Weights of a small transformer language model.
Size: 10 layers, vocabulary 5382.
Architecture: biases on query, key and value, some layers without attention, exclusive self-attention.
Training: a variant of Adam for these matrices, 119M tokens.
Each number is 200 + 40 x the weight over its row's rms, rounded and kept within 0 to 999. Layers, rows and columns count from 0. The size before them is the row's rms in percent of the matrix's.

# layer 3 attention output, 192x384, rms 0.123, rows 0-108, columns 0-63
091,244,188,147,186,245,246,213,182,217,172,208,237,176,234,207,162,276,168,238,239,181,234,216,224,140,221,198,208,228,181,178,224,286,213,171,284,171,176,295,301,173,191,163,249,168,175,233,170,221,231,229,183,219,160,207,205,161,166,209,182,163,107,246,147
091,196,201,237,248,149,184,215,212,208,207,199,194,188,185,218,178,133,213,202,163,205,163,211,201,200,204,201,206,171,169,200,239,156,159,223,98,210,251,115,189,199,171,191,247,232,202,140,220,221,188,143,236,175,262,161,199,261,247,125,271,183,252,143,185
100,160,241,255,149,149,191,158,219,247,171,253,146,251,180,183,192,159,189,182,177,227,183,242,196,240,166,157,178,229,221,170,174,191,299,221,135,142,226,207,176,151,284,176,166,275,168,248,174,167,234,279,179,295,179,230,134,165,151,262,204,236,193,224,250
091,219,194,205,220,160,213,197,239,171,164,204,202,191,160,200,169,191,179,270,199,208,217,232,194,176,191,181,176,247,152,189,237,270,183,180,195,154,167,246,302,181,163,197,211,210,171,187,236,199,198,249,246,208,170,240,196,221,226,184,178,140,203,201,146
103,202,209,189,263,160,157,228,214,184,215,168,205,189,182,229,167,165,193,213,185,206,179,209,179,241,223,206,211,178,197,215,259,143,158,267,149,202,273,121,170,161,148,86,155,222,173,183,187,224,137,142,267,203,251,146,269,248,151,177,230,227,237,141,221
113,222,220,194,195,152,211,172,241,194,160,241,165,227,203,150,221,178,173,217,195,209,198,204,214,217,158,179,176,199,163,163,173,251,180,153,234,198,157,267,259,219,190,227,255,161,194,211,201,251,250,223,199,182,181,242,191,185,227,182,166,169,180,216,149
091,214,211,148,147,165,249,161,241,236,145,208,202,267,233,175,291,175,154,161,195,179,161,227,284,152,176,162,173,213,140,164,139,235,153,146,182,120,162,226,168,175,200,194,246,165,187,184,201,169,259,224,187,232,165,245,168,203,248,160,137,193,205,233,151
088,199,223,168,168,166,244,149,223,210,108,265,220,234,190,148,202,201,170,272,206,219,227,257,226,193,149,112,148,275,129,134,235,215,205,230,260,225,217,256,164,207,228,256,219,185,220,222,193,247,187,207,167,178,183,192,156,153,190,227,238,211,225,233,206
109,208,171,162,229,196,224,182,167,142,185,241,217,201,249,90,255,119,247,301,171,272,246,155,229,176,132,145,111,278,108,144,242,247,168,199,266,173,243,197,261,191,198,230,246,166,272,265,143,222,189,239,153,148,157,211,169,124,209,222,198,234,231,238,209
106,231,213,161,168,128,185,175,254,245,154,258,177,200,166,171,155,257,156,259,143,248,164,261,221,216,175,138,183,195,169,130,250,242,153,222,207,203,260,165,274,192,173,161,220,202,233,174,186,263,125,171,249,117,291,155,243,206,148,178,221,229,165,158,203
119,166,197,244,213,242,192,209,138,131,255,208,125,209,227,190,211,204,227,186,223,221,235,167,130,273,193,227,224,197,282,224,183,117,224,302,167,226,262,128,165,142,201,136,102,277,192,163,220,237,131,223,214,248,212,111,228,234,131,230,292,237,204,196,279
093,165,220,195,229,188,167,207,221,209,193,143,222,248,182,235,186,182,173,159,180,213,144,226,191,227,282,208,256,205,243,234,209,215,188,178,157,151,248,172,225,135,187,143,217,226,222,233,108,244,184,202,226,198,193,178,196,205,162,174,192,235,120,198,226
109,195,189,145,219,196,188,228,190,211,224,210,214,188,181,174,186,188,253,208,151,230,164,192,206,243,220,239,191,134,189,196,225,173,168,279,113,165,311,96,223,160,192,132,190,267,173,148,205,287,124,217,243,191,238,142,230,238,144,149,266,232,189,159,252
107,172,211,225,222,245,198,199,142,197,232,188,179,224,250,199,233,140,243,162,227,164,254,151,187,172,173,197,172,205,225,232,191,236,108,102,278,236,92,281,170,270,117,234,242,100,138,163,240,182,245,118,238,172,179,254,264,262,289,131,104,141,218,244,120
094,217,212,211,196,181,164,213,217,210,231,159,192,221,144,251,201,209,188,139,166,196,113,212,184,227,263,257,274,162,257,250,164,231,249,220,143,116,259,195,233,129,226,169,172,286,154,209,187,208,177,254,228,269,197,223,150,195,117,200,179,218,117,195,230
109,212,231,164,161,230,243,171,179,237,182,234,228,216,250,189,216,185,194,158,212,178,243,188,226,195,156,181,171,209,199,191,176,249,219,176,157,206,153,234,232,238,212,210,234,201,163,199,231,160,238,241,211,213,212,240,187,197,239,176,222,140,218,182,141
124,253,205,191,172,208,162,211,229,259,201,188,242,137,162,256,136,228,160,180,249,137,147,249,201,128,205,216,228,171,197,214,190,216,178,163,139,264,97,193,188,296,155,141,208,190,43,67,331,157,237,140,297,182,250,250,314,344,267,104,148,89,233,190,113
097,232,207,144,185,152,204,203,215,212,163,269,214,145,177,175,132,220,231,269,151,268,211,226,199,198,179,147,182,211,194,157,266,256,203,189,163,164,240,226,251,175,222,226,231,211,212,221,165,230,236,257,212,207,198,216,184,177,159,170,238,218,128,175,194
101,189,180,250,238,103,160,220,239,208,184,218,201,159,160,204,109,163,188,285,175,214,209,265,179,196,189,170,170,236,155,193,277,271,186,114,140,96,149,276,244,182,178,251,296,173,196,215,247,182,278,223,209,219,165,316,193,210,249,144,140,165,183,196,120
104,216,179,165,238,265,170,265,144,205,249,164,264,182,223,231,202,215,236,143,216,179,208,156,165,181,246,274,243,107,289,255,190,172,237,189,181,220,183,206,206,190,226,194,174,228,183,209,184,239,220,201,184,260,213,181,173,192,179,215,199,225,144,228,198
098,214,179,141,238,238,258,155,136,109,211,241,191,188,273,89,255,163,257,273,210,218,295,109,229,177,130,179,108,221,145,157,205,212,166,143,240,185,174,227,199,232,196,217,253,142,236,217,183,161,265,152,202,185,198,255,206,200,224,198,148,231,223,195,151
086,147,203,182,211,205,200,197,191,208,196,194,222,178,177,213,178,151,223,219,186,201,218,190,200,209,193,167,173,200,194,182,248,114,247,265,115,169,262,161,110,152,238,147,144,282,203,206,199,208,141,182,205,239,215,147,235,218,159,216,241,232,227,165,272
098,216,189,176,223,229,179,228,175,187,227,172,211,215,239,177,218,150,229,220,249,162,226,161,176,187,204,215,186,191,210,236,198,239,192,202,235,149,209,229,198,154,233,239,228,203,202,224,172,231,221,237,174,231,177,228,143,159,171,196,212,252,145,207,215
101,144,203,282,251,132,191,167,235,201,229,206,143,179,155,188,145,127,210,281,162,224,202,204,214,224,160,191,154,260,138,174,266,253,187,159,240,187,102,242,259,261,183,256,260,173,166,172,225,182,266,219,206,210,189,284,186,209,257,180,144,150,208,233,126
097,194,178,192,228,197,167,249,193,207,222,181,216,189,183,218,211,189,210,177,202,171,171,177,186,177,228,236,222,144,203,228,225,169,214,250,201,186,212,146,154,207,213,177,182,208,175,194,216,321,178,219,169,197,173,169,210,194,218,188,288,185,239,163,245
094,189,165,242,211,143,162,215,244,153,206,218,147,187,98,189,165,199,212,246,137,288,146,218,134,242,182,218,226,171,210,197,243,195,134,230,176,233,214,177,243,248,138,199,243,169,177,165,242,261,183,174,241,128,208,189,283,234,227,134,261,174,250,135,191
087,241,212,266,240,170,113,248,209,198,257,168,134,198,173,209,128,178,211,211,142,233,117,217,134,324,270,244,249,179,274,258,231,237,205,154,177,154,145,218,253,221,189,232,183,159,186,188,254,179,219,229,211,198,209,253,172,202,269,188,149,128,254,238,171
113,248,258,150,150,240,226,148,238,253,176,199,184,217,207,238,239,222,129,90,265,124,163,219,249,133,187,204,219,152,210,193,126,155,232,254,97,181,304,97,171,162,252,140,169,262,232,213,169,182,173,212,190,229,210,150,201,204,131,194,266,259,195,153,271
089,166,161,269,239,171,145,268,191,162,248,192,164,166,158,288,98,300,195,202,166,270,180,244,120,269,266,242,267,151,286,237,282,170,156,219,154,173,232,139,185,208,164,212,191,175,181,170,243,167,142,175,242,187,207,183,223,237,235,168,166,216,276,204,228
099,226,220,188,204,176,183,207,240,212,195,190,229,182,181,205,173,177,152,222,250,135,195,241,182,169,179,194,193,214,174,201,211,214,219,162,272,102,192,303,230,135,238,270,210,182,259,283,130,203,236,274,121,253,113,237,74,78,186,255,195,291,131,244,177
101,186,138,244,226,229,180,202,162,175,273,175,215,168,191,199,228,126,273,209,170,269,194,145,207,182,183,224,181,213,192,211,202,113,288,280,200,204,251,145,93,124,260,207,91,280,230,220,174,251,144,255,167,302,227,144,128,153,148,261,288,254,213,147,269
107,225,217,197,230,130,186,171,245,255,180,218,233,180,169,170,150,90,205,272,139,207,192,246,230,203,171,156,156,249,111,171,251,243,207,215,130,169,235,186,267,196,216,122,248,217,126,175,184,203,220,221,247,210,215,217,219,247,158,137,179,185,151,191,197
113,164,214,188,194,184,212,174,211,174,184,240,150,207,226,130,213,174,181,281,199,219,217,209,203,202,158,154,153,242,158,142,221,234,283,175,258,227,138,232,224,242,240,196,174,195,164,250,182,149,250,216,162,221,193,265,166,144,200,265,175,146,218,166,148
113,273,237,117,166,197,265,130,196,221,149,271,245,216,251,138,240,182,200,219,165,212,247,198,284,201,145,162,126,199,155,153,157,229,270,217,134,138,216,204,200,171,287,232,218,292,208,230,193,221,233,287,156,245,198,216,102,158,165,211,205,213,151,205,202
081,219,235,245,182,199,192,153,226,228,199,199,169,229,190,204,202,158,195,211,204,205,173,220,216,220,195,166,178,269,198,188,193,208,243,236,188,228,164,183,239,222,196,183,173,224,139,173,261,232,185,187,239,161,232,208,185,221,247,209,248,124,233,162,164
092,96,208,240,231,193,173,220,188,206,200,179,161,255,205,200,199,202,206,227,191,215,215,200,154,239,230,206,192,231,224,241,230,171,269,246,197,213,280,219,161,133,263,181,176,282,211,251,144,276,179,257,168,258,194,167,160,165,101,239,279,278,122,170,222
091,239,189,190,215,218,180,235,200,169,180,202,202,200,181,205,185,216,211,207,227,226,175,194,167,203,222,207,230,199,238,209,186,113,319,306,226,169,299,119,162,122,256,112,111,291,221,250,184,253,147,220,141,296,202,98,177,162,138,317,238,271,260,226,327
096,199,193,228,240,116,140,225,251,254,204,140,173,198,128,282,116,227,148,203,177,171,132,278,179,199,258,222,262,170,205,227,273,109,135,241,136,250,226,70,122,226,115,178,147,233,206,117,292,208,145,89,280,150,303,143,281,309,249,145,200,161,345,160,207
100,237,146,185,225,319,203,240,97,157,254,162,225,153,259,199,218,216,247,204,216,196,246,149,177,176,239,240,226,223,241,241,171,144,226,207,223,289,158,165,125,275,221,235,188,186,249,183,227,210,209,141,196,148,254,180,217,221,246,240,221,188,285,131,222
094,191,244,171,249,193,138,241,234,233,232,103,222,254,169,261,168,168,185,123,156,151,131,201,160,271,264,224,263,151,257,261,228,238,130,162,194,201,190,195,268,240,117,85,279,88,136,202,199,144,215,127,270,107,210,253,304,230,225,143,107,120,233,176,134
089,225,242,113,172,146,214,163,245,210,148,235,174,254,205,193,231,232,156,198,139,238,151,233,230,223,203,144,219,147,180,165,196,174,153,216,157,224,230,131,183,221,175,174,188,198,189,148,262,155,148,149,236,165,238,171,255,279,225,139,203,193,254,204,225
103,268,164,166,275,170,179,209,219,148,201,172,217,201,186,154,193,126,224,277,132,223,188,195,188,228,201,185,171,248,116,206,250,153,224,242,253,152,254,182,175,146,227,198,151,201,277,259,134,208,174,214,151,252,175,166,164,131,125,285,196,294,186,238,278
086,175,227,234,179,189,184,185,246,237,213,194,127,254,182,221,199,200,171,165,161,209,133,228,192,212,218,235,236,206,219,190,168,163,174,260,273,221,175,148,208,193,157,188,159,200,185,179,226,224,128,183,213,206,151,176,251,222,204,183,221,186,228,268,204
097,221,135,182,228,212,177,248,181,214,225,139,265,166,177,246,228,217,234,173,234,205,173,175,228,129,217,245,207,137,187,237,188,194,193,170,120,171,209,212,166,151,224,175,222,196,190,211,162,193,262,194,206,261,197,225,174,196,168,186,177,247,158,169,179
107,228,154,196,201,210,179,216,218,209,229,167,245,175,152,269,189,251,196,173,162,208,151,210,214,174,228,238,229,179,209,217,214,282,174,199,200,136,223,232,265,173,222,217,249,216,196,204,185,195,192,287,198,173,140,227,169,188,176,157,227,218,104,244,197
082,225,249,133,178,192,213,168,244,220,172,241,176,253,215,170,217,168,173,219,131,201,161,219,233,262,182,146,192,199,194,158,188,247,255,193,198,142,231,182,309,161,206,201,212,251,248,241,205,175,190,236,187,200,179,225,156,153,194,215,223,164,160,182,200
090,146,204,184,220,224,263,204,167,201,231,189,148,203,256,153,226,176,217,206,199,182,235,141,237,222,173,255,164,182,194,185,223,179,148,202,210,244,215,187,215,195,138,158,217,170,185,192,192,252,169,158,243,170,250,142,280,236,221,133,197,163,200,165,196
085,215,227,165,205,212,238,241,183,179,143,197,189,288,218,194,216,207,226,205,166,227,199,155,209,228,235,211,225,168,217,199,184,172,151,260,142,196,276,101,132,187,200,159,189,257,217,146,179,232,166,156,219,196,246,139,236,233,122,172,215,283,179,221,277
092,162,185,161,149,193,224,172,162,190,184,250,220,258,211,187,283,212,208,131,210,220,199,169,248,150,166,181,199,172,208,173,142,130,253,248,146,229,271,110,110,135,247,181,152,260,296,222,176,184,182,196,169,189,199,137,170,198,215,254,241,230,243,246,267
077,298,187,235,218,147,171,222,254,236,216,165,210,180,158,242,140,232,145,218,137,213,136,248,204,229,249,226,237,145,202,194,256,208,173,222,159,97,303,155,237,126,189,202,186,228,263,237,176,243,169,253,189,184,194,203,182,156,194,171,205,294,209,192,232
081,217,249,237,144,175,218,144,216,243,164,267,133,236,192,185,188,205,190,196,193,202,197,218,198,229,137,128,166,238,216,151,180,227,225,157,177,232,174,225,264,220,198,191,257,204,145,192,213,226,237,203,224,135,241,246,185,195,229,196,193,139,179,116,191
108,183,244,219,133,157,237,146,271,267,169,241,176,192,171,219,201,193,130,148,225,149,169,251,251,143,162,174,204,234,159,156,155,194,157,243,222,183,236,177,193,137,182,206,172,194,235,191,177,179,112,195,224,173,168,185,210,180,173,217,196,249,203,223,222
092,134,173,203,192,220,238,202,158,198,200,225,202,222,235,186,226,217,239,238,194,235,257,184,224,177,181,187,168,241,200,183,194,158,164,239,227,351,184,141,136,267,182,252,170,214,206,122,243,251,168,154,218,122,282,161,250,275,230,164,256,145,228,165,208
080,208,179,190,204,254,212,193,174,141,188,230,201,215,211,174,249,161,233,174,238,227,196,165,189,184,196,203,194,199,179,209,163,149,153,234,206,151,256,153,207,147,159,153,187,194,220,204,208,205,175,171,225,207,197,160,192,225,213,195,195,238,214,202,238
084,233,176,248,256,161,126,277,229,232,266,91,196,122,117,324,61,242,187,165,174,157,132,249,124,200,275,285,283,139,234,278,267,206,185,153,205,196,193,210,183,189,184,212,272,143,181,198,178,245,234,168,222,209,221,237,220,215,232,153,191,189,227,156,167
096,176,226,171,210,205,216,225,176,168,190,206,202,249,223,198,204,178,233,184,193,221,209,166,187,237,208,207,210,196,245,212,192,190,162,209,249,218,241,188,156,188,211,208,182,180,262,214,144,189,167,143,200,161,204,187,201,168,156,219,169,281,188,204,229
087,219,116,228,281,193,176,237,171,118,229,175,221,138,153,206,204,190,272,246,175,278,198,144,166,216,205,233,196,188,167,218,245,204,188,253,240,174,216,166,207,211,190,199,168,241,237,196,232,162,156,193,203,206,184,186,193,215,179,199,223,220,253,275,201
096,236,176,196,255,210,124,246,203,211,264,160,207,138,157,231,131,166,220,224,209,167,177,193,141,195,243,248,220,175,224,255,243,206,188,171,151,211,201,195,256,233,155,153,209,186,145,152,246,186,210,145,266,135,232,198,263,256,220,153,178,150,216,127,169
124,193,230,208,177,210,227,140,206,213,194,212,162,249,238,198,242,168,165,157,228,137,231,197,222,197,136,161,162,228,163,180,175,250,124,145,168,223,125,204,216,262,153,233,248,140,186,145,239,79,243,154,236,138,250,246,238,252,267,138,99,140,229,243,144
114,214,148,199,231,204,225,221,163,140,201,218,229,188,228,174,192,196,258,243,166,237,281,141,183,200,168,193,147,235,185,197,247,217,205,204,173,307,100,211,194,291,173,220,242,202,99,130,308,188,234,183,239,180,234,222,241,290,289,137,219,89,232,202,130
088,252,174,113,205,285,195,245,168,173,207,159,232,228,221,192,268,211,229,112,221,168,166,125,225,147,217,271,222,141,244,261,152,198,231,164,230,133,211,273,215,152,217,151,189,178,187,267,133,175,233,201,179,260,137,257,161,143,155,234,154,254,125,231,185
117,228,216,165,221,244,218,219,165,167,207,189,198,227,230,197,178,177,221,221,162,220,201,192,167,263,246,213,236,214,263,225,181,211,250,250,187,133,253,170,225,165,260,159,147,284,169,222,175,185,185,265,194,295,210,197,128,178,119,214,208,242,129,231,223
109,202,242,130,125,222,238,175,167,225,153,286,203,261,254,140,226,195,202,190,220,214,241,187,215,212,161,144,166,202,215,167,166,151,193,235,294,222,209,160,150,236,236,233,163,198,238,197,172,253,160,172,180,179,214,143,188,189,202,208,220,263,205,275,235
088,178,241,191,143,187,239,180,211,253,150,230,224,249,237,202,202,212,162,201,238,161,219,250,224,173,180,174,201,246,193,175,163,186,223,219,222,259,179,232,190,199,180,171,155,201,189,185,225,240,170,213,213,194,213,153,239,191,204,214,242,150,233,200,207
112,192,204,201,223,224,220,195,166,199,216,209,217,158,240,166,201,158,224,256,264,162,270,177,221,173,167,185,127,220,165,198,226,213,151,243,156,215,195,106,210,300,194,196,225,203,170,110,267,117,140,151,247,99,269,192,280,276,212,142,218,181,270,195,205
086,310,161,207,276,176,140,232,221,188,242,126,239,162,158,278,128,180,195,226,126,183,148,225,179,190,280,267,274,191,206,244,257,273,117,147,225,145,192,242,201,188,177,251,249,160,278,198,172,166,215,209,215,174,156,253,205,216,227,128,157,230,159,278,157
111,193,187,192,212,220,197,218,174,195,214,205,206,201,214,197,181,220,208,210,193,230,209,176,172,230,197,200,210,198,232,215,224,210,159,161,228,179,145,233,222,235,155,204,190,121,172,209,217,163,230,189,232,207,184,236,240,207,224,179,129,199,202,213,180
101,222,211,256,189,232,198,204,152,236,250,238,190,143,203,218,151,200,237,220,243,196,236,199,164,163,163,198,189,202,200,212,219,245,222,162,239,155,130,229,264,286,219,182,214,143,166,235,194,85,238,221,183,240,168,297,196,162,223,232,69,176,236,275,153
112,246,156,248,254,182,116,248,177,176,277,163,166,160,133,224,140,191,265,224,132,269,146,177,138,262,241,241,227,178,262,260,270,212,229,168,178,163,187,216,217,171,207,152,172,209,143,199,222,202,212,204,221,253,183,253,183,210,176,231,149,190,150,174,195
094,166,253,204,167,214,217,183,220,204,146,180,166,290,242,202,234,157,177,165,245,148,210,218,231,181,216,175,203,281,208,210,113,245,215,101,180,141,149,249,235,195,205,164,248,127,170,220,209,184,278,205,214,196,223,295,177,197,252,200,96,152,220,167,132
098,274,174,194,221,207,163,263,179,196,232,151,237,175,192,258,176,249,190,162,219,154,166,187,176,188,267,247,266,148,242,240,227,198,211,184,190,260,153,214,226,253,178,152,234,173,124,183,242,264,230,141,194,215,207,179,269,237,240,185,225,148,240,190,191
092,184,267,190,153,204,223,181,188,259,162,225,187,258,240,227,197,192,173,166,224,139,217,230,217,206,199,163,209,224,223,188,156,235,217,185,119,204,214,195,238,172,216,241,258,246,204,148,229,228,202,232,217,193,213,192,188,244,206,144,264,178,127,219,222
112,185,237,207,172,233,248,146,175,173,186,219,189,236,248,184,263,192,206,146,238,189,250,166,233,178,179,199,177,206,215,208,116,213,249,224,260,199,219,218,221,170,237,195,137,237,195,245,185,225,156,266,170,230,165,173,152,142,166,231,245,210,169,229,225
103,322,202,114,170,240,224,190,192,233,198,189,253,184,220,218,225,197,216,145,217,164,190,179,242,140,204,196,214,162,199,191,182,287,153,151,292,184,168,263,252,230,159,115,204,158,149,212,171,133,236,191,236,236,160,233,226,209,175,163,121,173,116,249,146
092,161,228,229,196,216,213,198,156,180,199,255,117,230,234,183,169,199,226,237,239,195,247,203,154,261,198,174,181,256,244,200,224,210,226,223,129,150,234,175,264,183,196,88,185,219,127,187,217,226,180,168,239,237,222,179,263,238,154,197,154,176,203,158,229
093,222,207,157,183,160,211,174,241,217,183,249,169,182,199,158,182,248,159,277,186,209,185,238,238,177,170,167,166,192,168,163,214,216,167,187,303,176,190,232,205,200,189,215,229,137,246,228,140,206,227,172,198,195,192,229,195,151,171,236,160,262,224,186,186
095,213,164,222,233,180,162,208,220,264,258,165,224,131,134,249,158,156,224,190,165,207,141,197,212,138,195,226,208,207,137,204,261,133,210,247,162,104,236,154,162,150,185,154,135,217,193,199,201,165,169,216,203,277,163,196,189,194,204,218,194,251,263,244,243
084,184,191,172,185,231,226,157,180,201,209,225,220,170,199,169,256,163,241,155,229,205,222,156,235,150,134,214,171,176,177,193,144,167,241,212,158,171,286,163,194,131,233,234,204,257,284,248,141,183,186,188,177,228,186,190,161,178,149,241,236,273,190,182,243
119,130,252,252,136,175,205,141,241,284,182,225,149,187,201,193,199,197,142,174,259,129,207,235,235,135,127,162,149,245,164,172,174,149,196,165,151,254,198,159,168,234,191,240,244,178,223,176,216,197,211,120,227,167,263,182,212,232,254,186,221,179,277,140,181
102,120,253,251,165,169,197,186,224,213,171,260,126,246,217,193,168,246,164,203,171,231,207,229,161,286,176,144,200,204,243,184,217,194,275,178,173,209,152,224,223,246,221,195,197,185,176,209,253,96,262,201,188,216,202,214,209,219,244,247,155,132,256,199,183
113,153,163,192,183,217,218,227,183,174,168,195,254,211,234,172,277,228,225,183,246,180,240,171,241,131,197,198,174,190,184,200,142,135,299,237,144,214,231,170,155,168,295,215,172,288,199,219,208,227,210,252,143,282,185,181,147,192,175,242,280,207,197,189,245
085,212,173,196,251,189,212,228,134,146,199,203,249,181,228,142,215,152,270,267,144,262,254,141,215,260,179,182,102,214,181,202,237,294,214,241,248,149,241,229,222,146,227,268,222,239,181,230,161,192,142,292,191,255,117,203,149,162,131,150,241,211,122,301,198
127,277,200,123,193,186,208,209,213,174,172,225,226,200,226,166,216,228,187,213,181,189,197,215,202,228,204,185,200,170,201,192,196,152,266,319,189,187,276,134,154,157,260,150,128,277,213,220,168,233,145,225,157,267,183,103,192,165,104,257,290,255,206,211,289
100,221,162,204,155,247,248,162,140,161,178,283,220,188,213,135,244,169,271,210,203,270,233,134,205,209,132,160,172,232,200,151,157,131,224,230,163,294,200,144,133,249,228,220,147,259,231,170,186,165,187,157,184,169,274,170,204,215,178,241,234,185,203,115,252
098,225,190,213,163,275,208,181,195,241,221,144,244,153,211,268,230,161,186,104,241,140,191,209,243,113,242,227,247,212,205,206,144,179,169,234,164,247,254,130,121,210,168,217,159,242,253,162,191,219,154,162,233,166,257,157,243,255,203,159,266,215,236,167,255
105,182,212,245,207,246,187,185,203,188,234,166,151,225,210,239,234,184,201,131,208,167,182,178,189,239,230,238,233,204,248,222,174,182,294,216,177,186,246,220,226,123,252,164,124,287,209,270,151,212,199,252,151,297,172,154,117,128,105,298,246,251,115,195,244
091,234,234,214,196,194,178,191,286,280,194,127,191,230,147,248,186,181,128,140,207,117,115,237,206,207,232,210,235,224,177,214,179,238,254,153,170,251,110,222,205,234,197,173,198,199,131,163,246,182,256,180,211,200,227,228,216,248,257,210,146,62,198,167,142
086,219,149,285,193,157,159,238,188,210,234,209,205,137,115,285,154,299,214,163,206,229,163,224,167,184,181,233,259,111,238,222,225,263,148,182,179,149,166,207,207,209,161,268,250,165,187,176,264,194,170,261,214,181,153,231,210,250,283,98,197,144,240,272,165
093,251,243,248,153,171,196,153,274,248,197,202,124,193,156,251,163,206,130,185,194,163,135,264,214,186,188,179,230,240,185,173,192,128,176,211,151,210,174,131,148,216,126,163,136,202,152,133,255,166,173,140,264,226,229,197,278,280,258,160,176,159,312,162,190
088,120,183,183,253,242,210,244,148,130,228,177,173,240,224,201,216,213,252,204,188,233,248,143,162,257,222,234,210,183,268,252,219,213,220,199,204,213,209,203,249,214,179,48,166,163,129,233,214,185,194,197,240,251,226,209,267,233,176,199,140,158,203,150,208
098,243,258,174,180,159,174,214,276,249,188,195,179,236,170,244,139,220,145,189,150,171,139,256,148,261,246,203,261,166,262,213,231,181,267,262,280,188,226,225,162,138,285,166,118,258,230,275,124,273,185,284,132,290,101,158,136,122,102,296,237,244,122,200,256
097,293,269,77,165,208,224,186,223,256,161,239,202,250,254,156,205,160,175,195,185,149,179,219,228,226,185,149,175,204,185,172,184,247,124,163,211,206,144,218,236,276,149,205,240,110,148,170,264,105,206,144,228,126,173,236,270,243,296,139,141,135,287,248,142
086,169,213,229,202,181,175,225,196,272,224,192,177,189,192,277,152,233,191,144,234,141,162,217,184,201,215,237,241,172,229,219,210,215,260,115,85,154,141,232,176,185,238,234,252,207,185,217,209,125,297,202,171,211,193,275,158,196,253,213,174,158,234,113,167
093,124,193,222,187,254,239,214,160,157,175,244,205,201,210,207,217,276,200,156,251,232,262,177,174,212,194,231,236,158,269,204,173,251,203,198,199,299,139,251,243,267,176,182,236,176,140,160,258,186,208,168,206,117,221,169,270,228,233,195,237,114,203,188,188
114,171,263,193,166,179,177,194,250,271,205,215,137,222,164,234,140,254,145,158,221,149,136,246,183,231,210,200,237,171,259,200,212,243,183,170,200,130,196,216,269,206,175,191,225,151,168,201,226,178,209,218,214,217,146,234,226,195,226,159,165,212,216,247,170
117,238,150,204,270,200,158,228,244,191,238,134,222,145,160,225,164,211,179,238,178,197,161,214,190,177,238,244,222,201,158,210,260,187,126,168,193,239,151,193,187,255,113,171,246,132,183,145,238,175,227,108,262,118,264,217,270,259,277,154,138,155,268,135,143
086,239,201,202,165,193,175,193,220,234,225,194,229,129,156,233,177,227,186,183,221,172,159,241,203,175,206,218,234,167,200,184,184,211,209,245,198,242,179,208,229,228,179,154,209,228,123,158,269,259,142,217,221,217,167,160,278,244,198,159,224,126,226,201,187
084,243,181,190,213,277,200,205,185,196,227,156,176,264,222,192,260,210,197,168,181,187,162,151,197,209,244,251,259,196,237,224,125,160,241,215,153,125,205,178,197,186,208,135,202,218,158,205,206,164,247,185,221,241,210,239,229,233,188,206,178,209,283,142,216
097,245,218,199,217,162,167,205,238,224,192,187,235,185,162,219,138,192,180,234,142,203,160,223,208,214,216,170,202,189,171,189,261,254,166,190,164,146,136,209,269,241,173,224,252,173,95,156,290,149,195,226,243,166,189,265,223,215,239,128,218,148,203,187,131
101,181,238,284,155,152,147,154,299,256,202,186,101,179,133,257,140,227,116,174,224,176,111,296,191,198,207,179,257,260,203,179,205,177,226,198,303,247,170,192,197,217,180,202,187,169,206,204,168,148,190,133,205,191,214,209,191,177,212,258,169,218,265,227,182
083,119,194,274,247,190,185,210,179,201,259,197,106,214,201,171,195,182,231,208,219,210,219,154,153,217,192,211,187,210,213,228,233,223,253,152,225,222,176,242,253,199,197,201,213,166,224,242,168,133,244,179,191,190,179,207,183,170,238,251,151,175,191,199,180
094,243,216,140,141,240,249,199,199,198,142,199,229,232,234,195,230,266,169,153,281,168,223,209,207,163,207,179,200,224,187,197,142,303,173,145,259,112,221,293,286,165,215,260,316,178,275,267,96,172,256,242,166,168,150,256,123,109,162,202,210,254,103,247,170
116,222,234,143,148,234,220,170,199,232,182,242,202,200,245,178,238,211,172,166,231,154,201,206,248,180,174,179,187,199,191,165,147,316,160,77,166,168,137,289,296,246,179,263,340,122,188,207,183,163,299,223,215,156,170,280,166,194,258,141,158,157,134,241,103
118,181,243,219,172,245,205,184,195,220,208,172,186,234,234,244,243,203,159,88,276,105,193,182,209,172,209,212,226,204,228,232,125,165,243,231,132,194,267,133,178,197,230,186,163,262,167,186,203,197,179,196,193,232,225,161,187,212,168,202,236,205,168,209,263
087,224,238,152,194,181,205,179,186,232,179,219,236,230,237,181,215,186,194,184,195,164,225,189,225,220,178,176,173,191,186,196,205,164,189,235,191,278,204,136,187,272,176,112,175,189,176,147,215,184,194,108,246,158,251,181,318,257,192,208,166,173,280,167,206
092,122,176,180,291,258,225,218,113,92,240,169,166,237,287,125,264,95,281,236,196,214,281,78,175,245,178,229,144,226,212,234,210,212,212,169,256,168,194,241,189,194,257,222,198,185,227,259,160,163,199,184,153,217,170,219,153,131,157,273,131,259,177,229,201
092,151,192,194,146,194,174,237,229,289,221,186,203,173,149,250,145,290,159,116,232,139,133,242,200,153,216,242,243,106,230,227,192,219,155,185,231,213,186,212,218,220,177,267,262,178,241,175,222,272,205,189,206,119,201,218,230,217,250,141,252,216,225,201,156
092,204,227,226,199,215,198,160,198,193,199,201,209,221,224,182,219,138,197,171,233,160,222,188,200,174,168,163,172,245,168,209,151,154,225,252,231,265,191,151,179,239,190,210,177,240,238,184,240,247,160,175,184,153,244,153,220,200,231,247,247,172,276,139,221
085,93,172,230,230,151,120,251,193,240,235,175,200,187,141,235,157,184,193,182,155,218,164,238,187,186,220,212,214,157,201,234,249,158,157,272,162,168,256,125,190,162,182,217,177,236,231,170,229,224,128,228,215,200,219,147,232,242,178,155,242,247,199,248,244